Weights of a small transformer language model.
Architecture: RMSNorm before each block, learned positions, no biases in attention or MLP, untied embeddings.
Each number is 128 + 24 x the weight over its row's rms, rounded and kept within 0 to 255. Layers, rows and columns count from 0. Numbers have three digits each. The size before them is the row's rms in percent of the matrix's.

# k: layer 9 attention key, 512x512, rms 0.134, rows 199-218, columns 64-127
# q: layer 9 attention query, 512x512, rms 0.136, rows 200-219, columns 64-127
k199 101:150117134124092131092138112114124129115116113163153126143147112114150109135161122183162118153072167128119103112158075151134111096123122160114133204095128070127120127135174127114144113124139117
q200 097:084112155125132143113143139153120074144140117126120115119142083118124097149155114108139100126108156150140106085146125107134160121156184150133127095169076119143126122163157092101138162145105161
k200 096:146129109149131132121096154079108137129115125134136060122139157087125110122133092102119138149148149103134087076148134157152058153164187131142123094112133141142131120133097125120105151100140122
q201 103:097139170135129157126110133159155132148175148117108132123096122118106116089162117122143145156137159119133114184083120137115101143110139113126120127136119129152146090160137162152148110144103148
k201 101:182140147095092159108095113105153157178142091173135141154133123109119134146168067096099129151110131091152086177120132094142118147121088164096133105117131120126156125168054138122137140134078118
q202 101:145122103109152092134144098121097147076125138115127132083113133101113119126146152151151127122103133098099126147129165156156133097146122162099126129114132138119137099127130107162133183168114115
k202 097:108086106147113139114148106131101185146164083111147107087131106142101139108120095111122133178103158144152165134145124123137118161151142136126125164106070149148146131083118142154126138139139143
q203 096:143128108132124129155121103132154124125081115111132104127106166150086114129181174129165124167088131075097106142125101136150134115100099149106118124121155116121188131120168136115131126124151176
k203 097:126140133143112162121126093149124170142119089084153101095112124094157170120080125137137127162177126117110149128152124142149157114132155147159123099121161131150111127139146141123138139154097145
q204 095:120117146131137121121120158135130122089131175156111140107108143119130129112155147124137123088125137124104113123121113160167156145088131126117113075124120097122115153143111141135146146143162139
k204 099:136096122087132099133150144127161123141147128158162154087144073113120136140107155166117169129119184112176115128122140087115113137094133096121125116095136129172140096139130103156109128139127133
q205 100:156136150177156146147121071180091136112118140159111158095159136121130142163116110134113204156143158125095098102128122129118109111144134120133122176144156103140141118133148162129062113148116138
k205 099:127152119122140111126132113135113170064098130107118161110150117121105148118151124156120179131088132098124154132128123112163136112108161141142128132096130116169116137139116131134121158076128143
q206 098:145162074118127158099136144165128127111132116129113131103120142114104093102138134113129137148153139101114107131119120176138128147116101138121125117109135147135153115103102100141164139144120132
k206 102:137137149101146125079103141117152106085154111098102125152137135119122146099118092111124139157094121113094105142122125155170096148143144100115100170134171129128130121110085104152146137132138133
q207 102:132131074120190137138167140120115124123157108097155145143061174120146071092157097103113111154154119139166091079177134157110118137114180127117111108147150109140092090136163057097117135141122134
k207 102:142161135091106110165128171100124129121109180127116117113113137108131137106145121159145100127088117125095105140113160095164131166138125117120126129103145143121117147158107083110104068093158110
q208 097:164125116093111127145148167106110134108120089149138154104113165108116145124150125125156181141147126128136123157101113153114160104134107158129091133100164172141074122150122130137130137102149138
k208 095:105115147142121160084132171109114123122133123116139129127143132143122113114152143129128165156122116120112120107093110154090147139097111151162128101151109140146129080131104086138138131111146114
q209 102:124146133103131102095171102135123150084108137140141131104124136113134101117118089142120129100084140141124197113118147110129131129110130134115137110132103139149091132096134144109121131111133141
k209 098:104087075129095086167136122085125118127147150117120123101099141111123186129111125103125105105083125146132127118109127150159141091122107129113121106154147146158118108097101149133113122115120109
q210 100:130120104189152074184160089133086124135066147185124154150144122101157155112161088113116119106093137074101176126134140131171135106133126149117136089094169135136138108178117124136135092124127144
k210 095:158126128138179114124130138112125124098140129101101118131105099102109131109130175133165155142167164110119119130111148122129108155081146138118129160114094137165157156162160152115168134094137127
q211 095:126111096133134141109162136091147137149161099112126137119095103105106151101076160157122174094125137116147123168099108160136145095142119128158083136112112106126112131133088104137138123136148107
k211 098:129102159143116167127143142116087131086147093170134128139125128137113158121103076168098094170122138155138096143092117085102068126125145078130144147155100160101147148133135123127145147142153154
q212 096:140120097105068095110111108168125129139134107111159132140119153116093098114094130107099134117154100136111107131104113136095138176122179102142141105132135113125097097105084121162150110150106179
k212 098:164127100139116121137126156164125118154161127111152083123134135077138111103118114132117134089140121102137102123144152121106149144139108141130131112122131168120127131157153163125104096145156127
q213 098:156141129140160137099133125119091139123132109144118108122144109115086105132137152095146121187122120111117111126100106132143117152130144131134108106168119118111106099104132129181113074132119114
k213 100:142130129105136156119111080100117135098117125144114135104143118158150097166131129134142149099112155119107139149162134089124170134131128129131107099149156121132134120147143140114114143085174157
q214 092:145093145123130131138148137142150159101183145136138142164087127128105110081167194094118075084119101127159147123114099176128112144154174103109138140127128156104140144143122120150144172156154120
k214 097:142112109118163112136092119120125112187130133171095144092093119093147102127138177123148133091154109135123134116142133097109166184120116144126114170135143106148116134110139151118115153190099153
q215 107:157130114110189072128146165136098125105108110136136135088101152130175158137117122152139100122103120147103172157140135134111123113131122119123090133140179106147144150135097126144085122098150121
k215 104:146145124139121150142151125127113158094118154117130163105108117171132092105168169167111119119124158142099195095111111105126091134098144107135167134136109158133082098146119124120110106169150119
q216 097:140115150113118157149131126120104116103102103100134138116147135142109113112150142122146134135120146192123096105096173128108125157087115068103151135140125145141135059134126130088119147127094152
k216 091:115107137128117118137138108138112145144134165144114127131125096088188122165111123135111081172098101123128119136134152137086128167109155088165082109154166128159098108117145056155133129125149129
q217 093:140128168147137132126099139100124125139192107144114105137140130079158152105115104149091136143048110119112172104084129118146129131155152125129127136090126155125106091109109076094168153116136122
k217 092:136132121154127137106098126143103110157137135115180134133071128112156093128102168089094117104153156078176135146145123119125114135146168143130090168160133118110153112109072115120123110177099171
q218 095:115136132139097150179121170101110130168182134122140113155136099126122157160124098117088111097167159147142110142151104091157128137100152128104142109071154119143106119112143145163141129145110094
k218 095:130145148121132177132102117159119119120120146118133133141090180119158098099130113125077120089067103141141127120085144124154133128102132129114137096131142104142156168110157149136131121115128124
q219 097:130148084183113112196109147151102101116144111125178102137193115138088150113149123124163138153123084165130128146167142116093108150078163151111121112126123123127140105116119110130161135101122139